python train.py --hidden_size=96 --num_attention_heads=3 --num_key_value_heads=1 --hidden_act="gelu" --rope_fraction=1.0 --init_std_qkv=0.0586 --learning_rate=0.00577 --weight_decay=0.045 --max_grad_norm=1.0 --max_steps=5749
Each number is 128 + 32 x the weight over its row's rms, rounded and kept within 0 to 255. Layers, rows and columns count from 0. The size above them is the row's rms in percent of the matrix's.

# layer 6 MLP down (transposed), 576x96, rms 0.0771, rows 451-486, columns 0-95
size [110 104  99 122  94 101  84  82  90 109  96  88  95 101 102  89  82 115 100 101  71 105 101  95 110 100 106 104  98  93 100 103 104  94  91  94]
[[129 154 126 136 129 185 116  68 117 130 170 144 190 169 114 154 131  87  86 163 145 136 167 167  72 139 130 178 139 171 129  57  87 105 120 116 168 131 159  41 156 181 108 154 132 143 115  40 112  95  94  94 116  93 206 120 130 145 112  90 148 114 104 114 125  84 178 137 120 147 136 126 100 105 114 144 159 132 128 125 184 176 144 102 138 107 135 155 113 114  60 130 146 119 149 128]
 [133 115 147 125 222 111 166 130 146 125 117 131 180 114  96 158 105 101 137 178 159 154 106 140 123 174  75 128 121 193  68 115 109  91 114 139 132 177 138 138 115  43 143  94 165 118 121 156 105 129  68 156 123 140 149 159 182 131 157 129 192 107  97 130  66  92 113 160 135 122 115 133 151 153  83 111 119  77 104 166 163 109 165 146 109 107 159  69  98 171 111  74 123 106 168 121]
 [111 134 113 136 116 193 138 146 156 183 113 125 151 120 127 114 206 102 133 129 138  97 124 163 178 108  59 131 150 131 102 127 159 148 148 108 153 168  87 132 145  81 157  96 107 138 108  96 107 132 162 153 131 155 154 155 128  38 149  80  94 161 100 142 113 111 107  79 106 153  36 179  95 130 144 156 151 106 106 159  65 179 146 163 167 204 114 128 134  85 134  89 135 134 128 132]
 [144 184 180 158 164 104 115 112 158  89 152 144  98 216 105 124 117 145 111 151 156 157 123 139 146 165 123 137 147 104  98 153 115 137 131 152 134  96  90 150 148  78  72  90  60 135 160 139  83 132 117  93 120 123 139 102 139 110 158  99 147 133 174 175 148 141  86 102  34 190 132 134 124 164 117  88 115 134 117 100  91  93 171 102 165 112 160 168 112 131 136  62 187 117  68 122]
 [139 133 106 143 108 200 153  54 159 150 181  62  94 153  68 128 147 184  82 146 124 106 112 151 145 132 167 122 172 142 115 205 154 149 109 104 163 130 148 116  92 136 124 141 146  57  50  54 111 140 133 147 131 176  87 118  97 106 130 132 118  58 106 158 110 149 103 143 137 127 142 129 163 168  97 178 116 102  70 166 133 133 124 128 121  76 120  97 141 126 107 138 148 100 116 130]
 [138 151 151  76 180 145 132 187 138 187 151 134 117 117 134 146 119 166 118  79 166 116 118 132  87 114 124  99 128 101 203  84  97 130 150 117 130  84 108 158 160 122 180 130 115 208 109 154 191 101 167 117 111 137  98 143  90 173 103 120  90 137 135 134  77 182  81 135 153 188 100  91 106 101 130 183 136 130 115  94 109 102 103 148 158 124 130  61 140 163 125  52 146 144 118  87]
 [117 108 169 139 102 147 158 138  59 144 151 139 156 111  88 135  92 192 124 138 151 113 141 111 128 102 103  91 115 124 167 122  89 132 104 111 104  95 142 115  74 123 105 176 200 110 167  69 118  78 105  91 141 112 157  78  99 131 154  99 158  48  82 158  89 115 222 145 146 117 170 159  92  92 172 114 129 133 143 167 150 113 174 145 134 124 142 158 110 198 165 115 105 148 117 113]
 [117 135 177 117 126  54 145 131 152 131 139  93 167 116 108 123 100  97 117 164 154 131 135 111 186 167 152  78 182 115 113 103 130 100 158 126 128 164 138  48 142  55  96 146 146 211 150 151 130  60 171 134 146 122 129 109 106 105  95 147 151 162 133 115 134 122 182  56 170 167 107 145 104 164 127  98  95  99 135 131 163 133 119 103  73 171 177  78 157 141  84 115 142 151 119 154]
 [ 97 169 103 160  89  93 139 154 151 112 170 191 117 195 199 155 132  96 122 120 119 167  94 137 144 177 100 131 148 146 134 118  92  87 133 144 142 121  74 149  68 109  98  81  97  84 190  96 128 151 170 120 147 121 101  99 105 104 104 136 156 137 152 145  95 169 128 102 105 216 122 108 189 122 142  79 156 179 128  76 131 122 147  98 157  51 146 121 148 119 152 141 114 117 100 102]
 [150 119  79 147 114 127 122  77 177 168 174  99 110 130  95 107 110 129  99 164 159  96  85  82 153 130 122 150  60  78 153 109 120 144 126 171  92  89 170 144 127 103 141 169 168  86 211 123 120 139 104 115 134 198  69 117 150 184  97 148 119 151 122 153 120 213 167 171 185  83 146 117  89  92 141  93 124 147  85 124 153 152 159  98 136 102 144 124  95 142 138 133 162 128 118 105]
 [136 170  87 118 149 104 111 118 129  80  98 107 149 175 162 137 141 105  59 135 152 146 160 136 164 143 114 130 177  65 100 131  81 138 138 158  93  73 159  97 140 130  83 142 154 153 149  87 100 126 124 124 147 145 100 168 126 164 118 136 118 180 125 179 125 108 155 184  78 138 117 110 168 142 151  64 113 121 165 113  95  75 183 112 125 122 187  61 122 153  97  99 202 135 164  72]
 [ 92  99 148  86 134 187 117 130 100 199 192 162 123 127 106 123 167 152 104 114 141 157  52 156  70  83 103 104 129 101  87 100  88 116 114 120 156  53 196  60 135 140 137 160 154 165 137 123 115 152 121 111 123  92 128  95 112 160 123 121 161 140 140 176 137 106 195 101  92 141  94 139 137 191 165 156 156  77  86 119 141 132 126 111 128 191 140  95 126 143 100 144 130 134 143 166]
 [141 167  89 139 143 166 202 168 115 135  79 110 129 134  78 140 166 115 154 174 130 103 120  58  81 105 123 131  59  83 102  87 132 147 172 168  46 146 145  93 146 107 118  97 141 163 148  97 142 122 152 101 131 153 100 110 142 112 146  63  73  89 151 103 127 181 161 149  87 150 163 114 106 117 162 112 134  91 130 169 107 132 117 163 117 123 173 181 153 137 180 107 150  98 156  88]
 [112  70 100 188  97 122 166 141 144  90 133 179 137 129 171  98 148 123 146 124 122 154 150 158 182 144 121 160 130 148 226  89 120  94  99 161 114 150  98 135  95 118 161  87 150 140 117 144  96 137 120 132  62  93 108  98  99 114  71 116 122 100 165 106  48 163 124 115 135 210  96 149 121 119 130 190  86 113  56 133 122 168 134 157 134 153 157 124 147 103 118 154 106 131 178 156]
 [107 150 134  38 147  79 153 143 169 119 175 149 161 105 117 172 153 153  99 111 150  96 169  93 113 127 109 156  40 150 205 115  79 118 140 182 108 103 159 193 150 115  81 122 127 131 107  91 113 181 143 124 103 110 132 129 176  77 112 120  67 167 109 112 140  92 157 107 114 141 113 157 160  84 154 143 110 120  82 115 160 151 145  96 142 105 107 135 139 138 171 168 141 146 133  64]
 [123 143 115 128 144  67  84  81 146  94 149  98 108 144 147 117 117 157  99 109 105 135 108 106 142 174 101  63 150 136 111 110 125  77 142  87 170 175 156  94 131 111 134 176 151 123 169 145 176 151 124 105 108 128 140 101  75 136 161 145 132 133 161 147 171  88 100 130 188 143  83 186  90 139 156 115 113 222 138  87 123 175 149 138  84 131 165 111 114  71  82 108  99 201 160  89]
 [114 159 138  91 146 125 151 132 112 119 140 151 205 154 131 110 135 131 132 191 143  93 138 165  83 156 140   8  63 119 102  78 159 115  88 128  78 139 141  81 114 100 108 140 158 145 195 116 114 160 166 111 130 145 131 117 115 123 138  81 168  96  75 132 172 117 111 139 207 168 173 109  88  99 147  87 150 138 144 105 139  92 146 143 132 105 174 163 102 116  96 141 131 112 172 131]
 [191 139 120 156 112  85 110 170 112 140 163  75 163 115 144 161  91  99 145 176 106  96 136 162 119 146 102 171  61 163 126 118  94  65  86 119 137 170  71 157 144 123 119  89 203  81 100 107 116 134 176 167 113 125 139 108 145 120 109 199 197 142 114 140 104  87 120 144 149 134 120 106  90 141 179 158 100 123 101 150 151 149 192 155 129  82 141 164 130  82 132 105 115 137  99  84]
 [101 133 120 125 165 161 166  93 157 109 147 129 107 143 100 103  95 119  95 135 134  73  95 154 182 120 106 137  31 153 155  76 132 145  99 118 139 146 184 159 112 109 125 130 193  99 157 169  78 117 132 101 117 134 129 105 145 105 100 128 100 134 166 105 172 158 183 180 150 163 184 104 106 121  78  96 107  97 178 176 138 126 140 145 100 206 133  92  86 202 133 108 146 125 100 106]
 [ 96 187  98  71 127  96 124 211 144 122 133 125 141  78 146 112 111 110 164 152 144  97 137 142 135 115 129  98 121  78  84 130 144 112 117 144 119 115 128 106  81 151 192  72 150 106 149 147 132 130 143 123 169  55 121 149 130 149 104 130  87 100 123 172 180 121 105  92 154 212 176 142 118 156 182 127 157 104  90 185 148 121 189 142 101 107  92  95 148 187 160  76 133  95 121 101]
 [144 200 136 113 106 143 113  67 109 123 120 105 114 195 109 163 154 192 115 126 120  76 142 121 134 167 137  90 178 138  65 100  81 143 133  90  94 104 115 110 179 142  75 110 118 156 159 152 126 172  96 129 139  82 153  86 109 129 146 187 131 105 118 158 103 107 144 124 122 156 115  90 108 148 162 129  60 216 104 153  91  99 128 175  77 148 157  71 155 150 142 134  91 145 145 137]
 [157 168 151 161 147 159 157 126  78 133 163 140 144 165 120 174 105  90 151 121 175  92 119 128 124 146  73 135 132 114 113 143 144 134 136  78 147 159 129 170 127 105 179  96 103 159  87 205 152 125  87  60 113 196  93 132  58  76 139 132 157 142  81 124 103 134 159 104 144  74 139 104 121 113 119 110 141 149 143 187 173 142 107  93  75 111 161  73 127 133 112 179 122 133  53 141]
 [124 150 156 154 150  59  52 132 132 109 184 107 120 172 141 109 128 101 118 139 109  50 120 105 139 123  97 102 158 147 186 123 128 164 147 114 122 145  86 141  95  93 130 119 104 156 170 145 121 132  90  85 111 120 109 152 148 175 106  89 132 146 151 187 214 183 132  95 129 201 171 121 113  86 148 144 110 124 138 126  91  71  97 101 146 103 135 184 115 159  61 141 169 116 146 150]
 [114 130 131 118  90 178  90 105 145  93 131 127 124  72 141  74 146 109 166 147 115 180 125 162 120 136  86 181  74 173  77 110 202  85 157 131  69 167 138 156 145 175 109 113 179 103 137 150 109 153 196 148 122 200 135 103 141  98 132 108  98 106  98  88  64  98 140 169 159  84  81 127 125 144 128 128 145 111  99 169 117 195 108 142 103 139 154 100 121 158 138 173 104 155 130 124]
 [101 146  94 100 165 178 135 104 145 137 213 120 112 132 134 142  93 130  80 128 152 116  62 183 120 181 162 109  65 174 139 150 106 107 117 153 218  96 123 145  85 131 141 137 158  39 130 125 139 121 104 155  83 159 109 164 155 160 111 128 147 102  98 102 147  83 143 130 141 115 188  92 124  85 150 138 166 153  87 127 128  79 112 101 123 133  92  99 114 183 154 114  88 124 135 166]
 [158 118 104 134 105 135 118 143  84 142 100 103 137  57 149 153 135 102  45 153 144  85 107 122 157 104 124  76 109 147  52 120  80 178 109 108 101 194 122 107 124 109 134 141 133 126 118 114 154 104 142 153  94 130 158 137 100 119 170  46 138 119 122 139 138 152 211 152 118 126 171 130 103 156 194 141 131 125 134  80 174 110  90 145 133 152 106 142 195 117 142 144 155 159 138 215]
 [116  78 118 173 123 133 114 155 148 139 161 108 131 172 135 104 144  95  74 130 148 127 124 139  98 170 145  74 134 123 138  75 162 160 117 152 137 119 116 116 155 119 148 169 162  44 176 170 102 120 131 135 164 182 106 107  80 137  56  98 183 127 127 119 186 159 167 173 174 155 108  99  53 112 195  88 123  52 110 100 150  97  99 145 127 135 112 141  95 145  74 122 118 131 134 118]
 [147 136 151 208 156  82  68  98 137 178 213 109 140 152 137 136 161  89 142 119 119 136 135 140 109 138  96 135  99 157 158 106  75 119 139 164 130 135 105 122  54 139 157  61  90 101 131 136 193 111 153  75 131 104 145 115  85 174 118 120 144 118 126 117 187 104 142 166  52 157 141 170 154  97 125  87 105 127 141 130  91 157 169 127  80 127 157 170 128  70 100 112 145  95 119 117]
 [120  84 155 136 197 123  82 148 100 120 158 134  93 135 114 182 140 135 100 124 114  81 142  86 128 148 138 136 115  49 168 153  99 153 145 149 104 148 116 183 168 120  79 134 119 109 115  82 111 141 123 123 118 126 111 133 158 117 105 100 172 118 173 137 100 127 124 196 124 168 132  88 132 169 130 170 174 112  72 170  99 110 150 100  94 123  93 104 200 166 170  82 123 165 170  37]
 [102 125 136 181 104 109 117 129  93 119 141 110  85 143  88  98  88 152 116 107 119 144 134 146 117 152  89 104 101 143 134 106  90  80  88 147 113  75 202  97  98  64 158 108 140 125 162 192 162 121 125 129  53 100 112 143 112 157 151 128 156 165 186 154 129 155 162 138 169 147 135 105 131 179 115  87  86 138 200 199 108  74 121 172 120 122 158  76 155 198 124 132 128 153 139 136]
 [159 166 112  99 179 111 165 206 126  98 161  85 160 167 100 149 164 164 135 167 122  97 139  77 128 174 154  14 111 135 123  70  97 140  82 155 111 105 143  90 160 111 135 130 110  66 124 103 120 119 145 114 130 113 111 154 208 165 100 185 164 102 156  87 134 190 135 140 154 145 136 156  94 163 110  84 124 157  72 111 100 134 138 118 110 143 119 113 119 128 132 104  97 129 119 148]
 [107 144 123 114  71  99 160 152 137 136  49 121 168 116 121 161 150  92 140 143 154 117 160 132 118 110  98 112  76 128  81 157 165 138 119 119  79 155 113 151 151 108 106 145 147  76  75  58 131 177 141 150 136 185 114 115 173 116 141 143 129 127  84 167  93  91  92 174  80 141 126 164 113 107 162 150  95  78 156 145 162 186 127 136 160 205 157 146 158 124 129  91  65 109 191 130]
 [151 103 161  83 170 134 119 102 153 146  77 108  99 112 132 134 124  72 164 132 120  51 141  82 176 105 134 124 143 104 141 117 121 172 163 129 136 108 185 173 108 108 135 136 125 142 134 129 175 101 126 103 165  81 146 153 145 146 130  67 162 126 117 109 158 145 111  61 144 116 154 181 171 155 136 105 138  99 176  86  93  86 126  81 158 167  99  83  80 131  54  55 160 109 172 156]
 [144 121 183 114 183 113 146  92 153 181 139 166  62  57 133 105  65 149 135 151 144 102 113 113 176  65  91 154 140 166 120 126 126  78 151  78 144 166 115  88 119 115 168 127 172 122 131 132 108  85 109  76  85 101 146  88 116 114 120 160 122  87 135 162 167 133 122 115 158 150 157  95  41 150 129 132 138 183 125 127 165 132 127 128 123 165 132 113 121 140 125  68 183 191 123 167]
 [140 113 142  93 167 127  78 142 174 139 108 120 157  87 148 146 162  23 109 153 151  52 143 103 110  97 141 155 125 103 122 161 178 173  99 157 108 134 136 135 107 111 158 125 131 191 116 165 146 117 110 103  61  61 198  92 135 132 143  99  93 119 134 119 109 141 140 196 136 107 139 100 127 166 100 118 135 123 196 190 100 158 131  62 148 148 147  96 145  92 127  98 149 146 118 120]
 [ 88 155 113 194 105 160  87 133  85 149 182 135  55 137 137 115 187  78  97 167 121 132 164 146 120 122 166 165  97 106 121  93  65 138 112  80 143 178 114 130 207 135 185 146 136  98 110 111 126 110 131 111 133 137 153  90  91 110 137  98  66 128 150 206 122 114 109  78 110 123 123 149 143 120  87 109 131 125 191 138 173 103 184 117 109  63 113 109 153 138 123 149 123 142 148  91]]
# layer 6 MLP up, 576x96, rms 0.192, rows 452-487, columns 0-95
size [109 107  96  96 111  91  85  94 107  94  83  82 103 102  89  79 108 104 111  71 112  87  91  98 107 104 103 104 101  99 101 108  89 100 105 101]
[[ 96 104 111 169 138 104 122 147 109  74 112 134 121 126  90 146 196 127 116 119  76  58 178 145 169 167 143 146 109 139 144 136 131 160  74  96 102  56 143  64 184 191 149 136 193 148  94 155 162 160  89  48 113 109 130 114 120 111  82 190  56 135 159 162 151 125 104 154  86 133 136 123 121 105 122 137 117 109 140 129 113 141 143 100 122 122 134 141 134 166 128 158 193 109 160 128]
 [151  91 172 144 157 143 126  90 122  71 157 158 113 179 187 201  98 141  84 122 117 146 120 149 138 157 124 119 129 107 156 125 128 123 108 121 133 127 165 126 153 145 112 120 156 151 141 109 118  75  48 103  91 129 117  90  95 102 118 135  78 147 117  86 111 161 122 200 190 135 161 134 205 148  76 108 121 182 106  67 104 121 113 114 145 123 169 159 135 166 121 174 105 115  40 128]
 [117 144  67  68 135 155 144 178 106 147 122 117 181 100 127 131 167 160 106 117 134 112 123 147 162 109 122  97  49 112 167 157 118 130 106 130 152 188 167 112 130 110 149 128 202 111  92 155 146 114 169 158 119 138 138 142 126 114  58 158  91 165  87 116  87  85 137 153 192  51  95  59 150 102 175 152 104 107 134 151 158 146 115 128 112 172 115 113 136 177  79 178 115 147 126 107]
 [111 108 162 105 111 163 117 136 188 152  90 113 142 138 199 187 129 181  78 130 139  94 108 120 103  64 154 123 123 128 195 171 142 129 117 124  85 116 141 129 167 152  83  87 135 166 152 131 129  70  84 131 102 149 130 126 126 149 135 136 133 192 102 139 133 159  85 124  90 148 147 117 156 175 131 106  72  24 106 144  96 151 190 127 122  86  85 101 106 144 185 142 117  92 139 126]
 [119  54 170 127 126 144 129 193 117  89  85 156 118 173 183 145 157 144 154  91 103 177  77 144 138 175 185 134 170 132 117 149 110  88  81 106 136 118 146 167 102 117  94 136 128  61 108  86 107 125  70 145 155 130 114  67 104  63 152 106 139 136 169 156 152 153 156  93 110  90 114 144  98 133 131 120 135 102 181 117 172  83  97 152 120 170 129 164  98 141 110 203 104 129 106 145]
 [ 94 139 168 158 156 115 113  40 164 108 117 120  69 159 133  91 139  72 125 101 157  99 155 111 132 135  85  93 167 138 110 181 141 124  75 146 109 119 129 127 107 130 125 137  91 123  78 159 164 148 158 157 124 109 156 167 102 101 142 201 125 144 118 119 157 133 113 151 112  68 122 170 163 116  77 148 167 134  69 110 133 164  43 144 129  95 161 166 144 149  66 180 155 104 176 105]
 [ 94 134 178 151  87  95 150 126 134 135  80 166 116  92 153 145  96 134 171 209 125 151 146 131 115 137  66  96 127  77 170 150 159 105 163 150 170 102 146 131 118 131 110 119 109  99 124 129 147 157 188 135 132 118 135  60 177  87 171 102 100 113 142 143 114 149 141 176 144 109 131 122 140 174  58 156 104 132 124 100 101  83 130 126  96 178 107 108 158  80 163 202 162  78  58 142]
 [106 106 161  91 165 171 154 106 184 168 111 103 165 135  71 132  90 127 115 115 105  85 145 137  88  33 140 124 187 122 119 106 169 111 114 154 173  78 113 139 154  86 126 142 122 154 134 102 112  86 125 127 101 181 142  94 109 126 187 121  66 114 178 168 144 150 160 184 187  64  91 141 101 126 127 137 111  94 145 193 112 135 193 141 158 160 161 147 123 110 122 127 116 130 120 155]
 [ 98 157 162  99  96 156  98 101 135 162  81 194  82 132 126 145 139 104  94 125 115 114  96 100 122 148 112 186 172 150 141 156 115 147 115 174 193 117  86  68 188 152 143 136 128  82 132 224 144 174 118 138 128 166 162  81 113 142  91 133  43 122 116 123 114  96 169 115 115 143 147 139 105 153 151 133 127 149 126 133 110 128 141 190 139 119  98 149  51  60 108 137 132 166 117 108]
 [140 179 176 149 107 104 191 144 106 150 140 162 176 113 125  40 153 114 159 159 116 102  88  79 121 108 168 150 125 156 155 131 110  96 153 109 142 164  68 156 105 137 116  57 176 138 110 147 149 118 146 109  93  95 147 115 149 105  54 141 107 188 141  87  93 176 104 111 136 145 127 105  99 106  78 145 131 148  99 126 165 150 156 177 106 102  64 164 101 116 153 119  58 130 128 162]
 [167 139 131 149  81 153 137 136 135  90 152 153  94 137 140 173  99 109  71 179 129 160 143 107 104 165 119 152 123 151 194 136 151 131  51  93 101 111 129 161 122 109 184 143 218 113 128 210  97 173 125 113 125 129 137 153 190  91 143  96 149 159  97 165  52 131 117 171  97 111  68 152 170 138 150  92 116 149 139 166  84 134  96 125 110  94 111 114 110 116  97 116 119 128 126  77]
 [110 149 125 126 146 137 104  96 154 110 127  96 155 138 145 102  87  94 105 162 160 218 117 165 134 133 155 127 152 132 175 159 109  92 174  41 198 153 151 141  93 130 146 117  69 130 107  97 118 138 160  62 136 124 185 151 107 127  52 186 128 141 126 139 121 102 100  86 155  87 124 189 112 165 100 142 145 130 113  81 168 102 125 116 137  78 134 128  95 160  59 146 151 114 106 145]
 [188 146 139 113 182 148  49 171  93 138 167 185 103 139 158 143 146 112 117  91 111 152 113  74 145  91 135 156 138 108  95  76 127 122 125 137 173  82 132  97 116  70  76 135 155 186 134 165  85 125 135  88 160 144 121 104 107 113 113 121  74 141  92  53 121 121 113 119 106 109 146 172 142 200 124 145 123 170 153 120 141  62 124 101 134 135 157 136 153 184 121 170  72  91 142 141]
 [161 167 115 177 148 135 151 141 101 123 109 140 104 132 188 104 140 147 161 130 161 155 126 143 174 161 121 138 165  83 142 149 103 126 129 113 155 145 137 100  94 103 170 183 127 104 109 133 205 133  99 140 164  77  95 126  64 101  80 112  99 123 158 118  82 141 156 130  78 127  84 113  68 115  98 145 223 199 123 142 106  39 117 150 153 117 141 116 129 125  55 109 122 116 136 124]
 [126 126 131 133 144 168  53 113 145 109 149  75  68 105  86 170 113 205 133 141 136 108 184  91  81 158 167 118 155 131 132 152 146 118 145 141 163 109  84 165 116 129  88  89 144 125  33 132 134 139 106 137 144 147  45 107 120 140 106  95 127 167 110 167  94 139 128 156 112 158 136 112 182 106 133  24 146 119 153 103 161 186 123 114 156 159 180 131 131 138 116 117 148 144 137 125]
 [ 79 126  50 129 142 160 123 164 147 163  90 131 106 143 155 162 138 147 132 120 156 126 145  78  97 145 131 124 106 175 168 183 167 141 116 127 157 171  71 140 164 151 132  97 111 123 153 103 125  71 136  72 227 101  90  96 141 138 117 143 112 128 131 109 111  83  98 130  83 136 138  69  96 214 133  99 175 115 113 163 138 131  77  88 136 199 120 126  87 104 134  95 152 136 116 137]
 [132 134 157 116 200 135 121  98 189 145 103 135 120 105 109 151  87 171 106  76 191 138 104 144 157 114 188 101 132 147 106 174 118 180 143 166 120 118 215 137 114 135 100 143  65 180  95 108  95  84 109 128 132 124  70 171 171 150 177  68  78  93 143  90 154 150 123  92 155 111  99 136 129 138 118 125 151  98 132 127 101 123  45 106 144 127 156  89 136 150 100 179 126 135 122 145]
 [136  82 116 129 190 113 128 129 158 162 136  90 178 130 140 169 109 174 119  93 181 132 120 157 130 147 137  88 128 149 145 111 126 135  72 100 117  95 105 164  95 131  93 150 111 134 124  93 104 120 119  51 174 123 160 129 183 155 164 120 154  42 150 132 157 166  61 132 106 100 119  92 173 134 127 145 152 142 113 147 156 185 130  49  90  89  75 192 145 106 169 163 133  95 135 142]
 [127 141 105 123 119  97 165 128  81 127 120 178 124 178 162 162 138  63 135 159  72 106 105 104 102 138 161  92 131 119 114 153 102 154 153 139 155 124 137  97 116 155 201  84  86  93 179 113 210 134 111 121 153 146 177  96 143 122 148  93 139  95  91 125  33  73 133 131 155 139 144 118 138 142  94 100 144 185 161 132 147  93 140 178 115 124 131 174 111  52 193 111 138 140 115 130]
 [141 124 150  85 121 136 159 101 117 122  60  92 124 138  62 177 188  54 114 129 170 146 124 114 124 105 133 177 120 149 170  67  94 114  71  62 128 113 155 168 134 128 134 149 127 185 129 184 180 139 110 100 203  86 151 144 148 136 144 150 121 120  47 127 132 188 158 105 135 104 108 137 111 159 174 162 106 171 136 110 169 120  94 124 115 100 129 112 116  97 157 143 143 159 160 134]
 [126  99  95 117 214 122 130 124 143 102 125 174 144 105 126 129 147  87 107  99 121 150 165 126  74 144 148  76 156 162 161 135 169 169 157 130 127 127 132 156 139  97 185 159 108 115 100 174 118  90 100 112 116 134  46 151 123 135 136 113 139  94 169 136 126 142  97 154  93 125 130  93 124 169 163 130 211 119 138 132  56 155 172 121 108 135  85 173 102 138  88  99  40 110  99 196]
 [ 76 163 119  87  75 143 160 139  81 170 166 123 154 107 117 104 134 149 115 149 144 181 212 221 109 138  63 142 136 139 130 105 145 151 108 110 140 133 144 108 149 104  92 174 105  91 148 119 184 121 144  98 158  94 140  98 193 116 107 135  99 123 144  92  98 152 143 122 136 134 133 112 118  86  91 120  70 110 139 117  95 187 155 125 169 137 168 138 132 137 152 136  17 146 141 138]
 [106 164 160  98 156 142 140 144 186 107 144 111 114 176 120 137 166 187 140 109  99 107 115 118 190 141  90 119 174 132 109  60 127 144 119 130 121  34 117  95 131 118 138 116 129 110 167  90 117 177  61 118 100 108 149  92 114 160 117 126 126 138 104 138 117 118 118 169 115  98 191 138  88 134 121  40 122 187 199 128 172 151 117 106 142 113  87 151 129  91 100  89 196 132  99 144]
 [104 108 171 152  89 102 133 147 151 125 114 111 161 149  70 138 148 174 172 100 122 122 176 140 139 113 114 114  96  97 145 125 127 120 173 119 148 165 152  99 189 148 115  79 110 166 149 164 127 108  78 113 129 133 108  91 111 150 140  68 100 201  75 136  85 121  84 145 132 149 105  93 132 181 207 127  74  27 168 106 134 178 125 140  92 136 109 118 176 118 131  70 133 117 110 113]
 [122 101 149 148  71 121 111 164 148 143 162 115 175 149 167 121 116 128  58 203 151 156 147 203 158 168 120 111 104 142 186 126  92  77 106 122 150  99 117 196 139 145 111 100  74 107 116 123 111  94 129 103 149  63 106 120 109 131 124 131  38 144  91  87 128 102 114 131 128  88 106 183  97 203 126 107 135 157  99  93 129 177 127 158  95 134 142 142 174 148 112 150 104 127 118 163]
 [117  78 138 135  48  83  94 149 144 169 109 143 136 177 138 127 194  87 140 154 138 154 137 147  72 106 124 108 193 120 116 127 102 158 135 197 140  99 115 168 128 115 126 129 134 121 115 182 131 114 136 115 144  65 141 142  58 131 127 151 169 149 140  91 103 188 151 176 105 152  85 100  67 127 156 100 133 112 159 148 186 100 103 109 159  89  99 133 115  97  64 117 105 150 110 194]
 [108 116 109 131 159 124 186 136  93  76 141  20  66  94  86 142 140 157 134 123  97 127 170 138 153 140 165 106 168 109 164 117  73 114 142 106 200 116 167 135 191 136  88 101 150 116 116 166 112 180 103 133 129 102  81 162 115 109 152 151 100 163  82 127  94 127 123  95 158 116  83 104 134 126  75 128 118 140  87 121 126 100 122 185 196 124 159 102 148 174 145 146 157 154 159  94]
 [131 165 160  89 105 125 130  99 186 121 108 129 172 178  91 110 119 122 126 106 132 120 153 168 109 137 136 125 148 155 223 120 132  92 112 135 107 106  94 167  66 156 106 121 148  93  96 128 141 110 191 153  91 155 148 107 124 148 153  74 126 160 154  66 118 103 156 177 142 109  67 114 151  94  79  45  91  86 189  87 122 164 143 111 159 149 149 170  80 133 125 166 101 136 157 121]
 [142 129 155  95  63 155 133 142 149 127 128  76 146 170 130 133 100 148 106 110 120 108  46 141  67  73  94 120 120 121 147 152 102 141 100  88  96 147 169 128 121 128 143 103 114  58  90 176 156 188 158 122 111  96 193 126 152 173 147 104 102 120 126 128 145 125 126 116 191  97 103  79 109 194 146 147 165 108 210 145  72 141 160 134 133  99  85 133 110 122 137 166 142 186 147 100]
 [127 140 128 127 135 153 106 201 151 143  88 182  82 146  73 119 129 167 150 162 137 146  95 127 127 150 170 122 109  72  93 154 132 167 123 115 120 130  51  80 146 142 143 159  81 125 112 159  96  91  95  68 160 144 125 173 178 156 111 152 111 146  78  67 124 121 120 157 167 151 183 105 106 137 187 135 154 105 174  79  73 115 109 104 207  97 134  99 132 104  91 104 147 149 134 128]
 [ 88 125 107 128 121  95 160 105 105 145 127 101 100 136 138 130 123 116 105 111 124 169 101 159 103  82 172 124 160 106 102 155 124 155 124 108  91  71  77 144 130 108 102  95  96 123 170 122 123  64  92 108 171 151 140  71 168 161 106 136 137 141 168 143 175 170  72 197 110 152  70 183 165 131 116 187 186 196 167 145 147 152 168 129 113 125 139  64  59 139 106 152 123 163 117 110]
 [155 124 110 158 128 106 126 109 181  73 107 138 129 157 149 156 120 198 180 128 119 162  82 120 124  93 154  90 137  97  72 141 140 130 193 134 137 170 133 137 100 135 117 147 117 118  66  87 115 121 196 120  86 160 121 121 107  89  83 139 165 139  90 106 138  63 112 180  80 126 133 100 119  99 102 138 122  68 147 165 203 136 120 168 135 115 108 154 146 120 174 206 103 169 105  84]
 [ 98  96 114 187  86 186 133 161 131 107 170 145 151 142 121 181 100 192 179 123 131 164 120 122 145 151 148 171  65 165 172 137 165 134 129 168 125 101 116  88 113  94  97 118  92 168  99 125 133 156 137 160 174 151  73 171 129  97 121  88 132 129 185 111 119 132 122 144 124 118  22 134 175 112 145 105 116 125 156 138 115 112  81 134 112  74  80 148  98 105  86  83 143  86 109  88]
 [134 178 163 111 101 135 113 163  92 101 172 114 142 161 107  86 158 111 165  79 163 198  84 154  96 180 135  81 137 108 119  81 134  81 133 115  63 123 137 132 187 116 104 107  78 203 130 163 135 131  84  87 162 119 131 138 139 124 146 161 135 155  81  74 143 155 107  92 215 104 125 189 121 114 110 182  94 142  75 147 128 158 114 147  98 131  91 109 125 118 135 106 148 157 141 126]
 [128 148  93  73 106 105 120 106 160  67 166 151 171 154 117 120 117 127 173 136  88 144 179 110 104 122 134 108 106 146 169 129 152 132 138 125 114 138  99 160 121 108 175 119 172 122  44 175  43 132  73  94 100 130  92  94 156 133 117 132 159 133 134 111 143 111 176 117 129 140 127 118 116 155 121 151 102 105 181 116 123 167 170 114 154 143  49 143 214 182 154 168 101  81 183 118]
 [111  78 139 106 173 177 140 177 139 118  86  98 112  92 117 121 112  91 158  87 130 176 194 136 178  71 145  97 152 160  86 135 105 125 139 190 170  83 130 166 149 171 120  90 167  96  95 152 133  96 121 126 152 158 138  83 170 162 131 126 125 152 128  71  85  98  76  79  77 126 118 142 132 154 150  97 176  99 141 113 119 112 107 134 136 116 120 156 143 201  69 174 137 117  97 177]]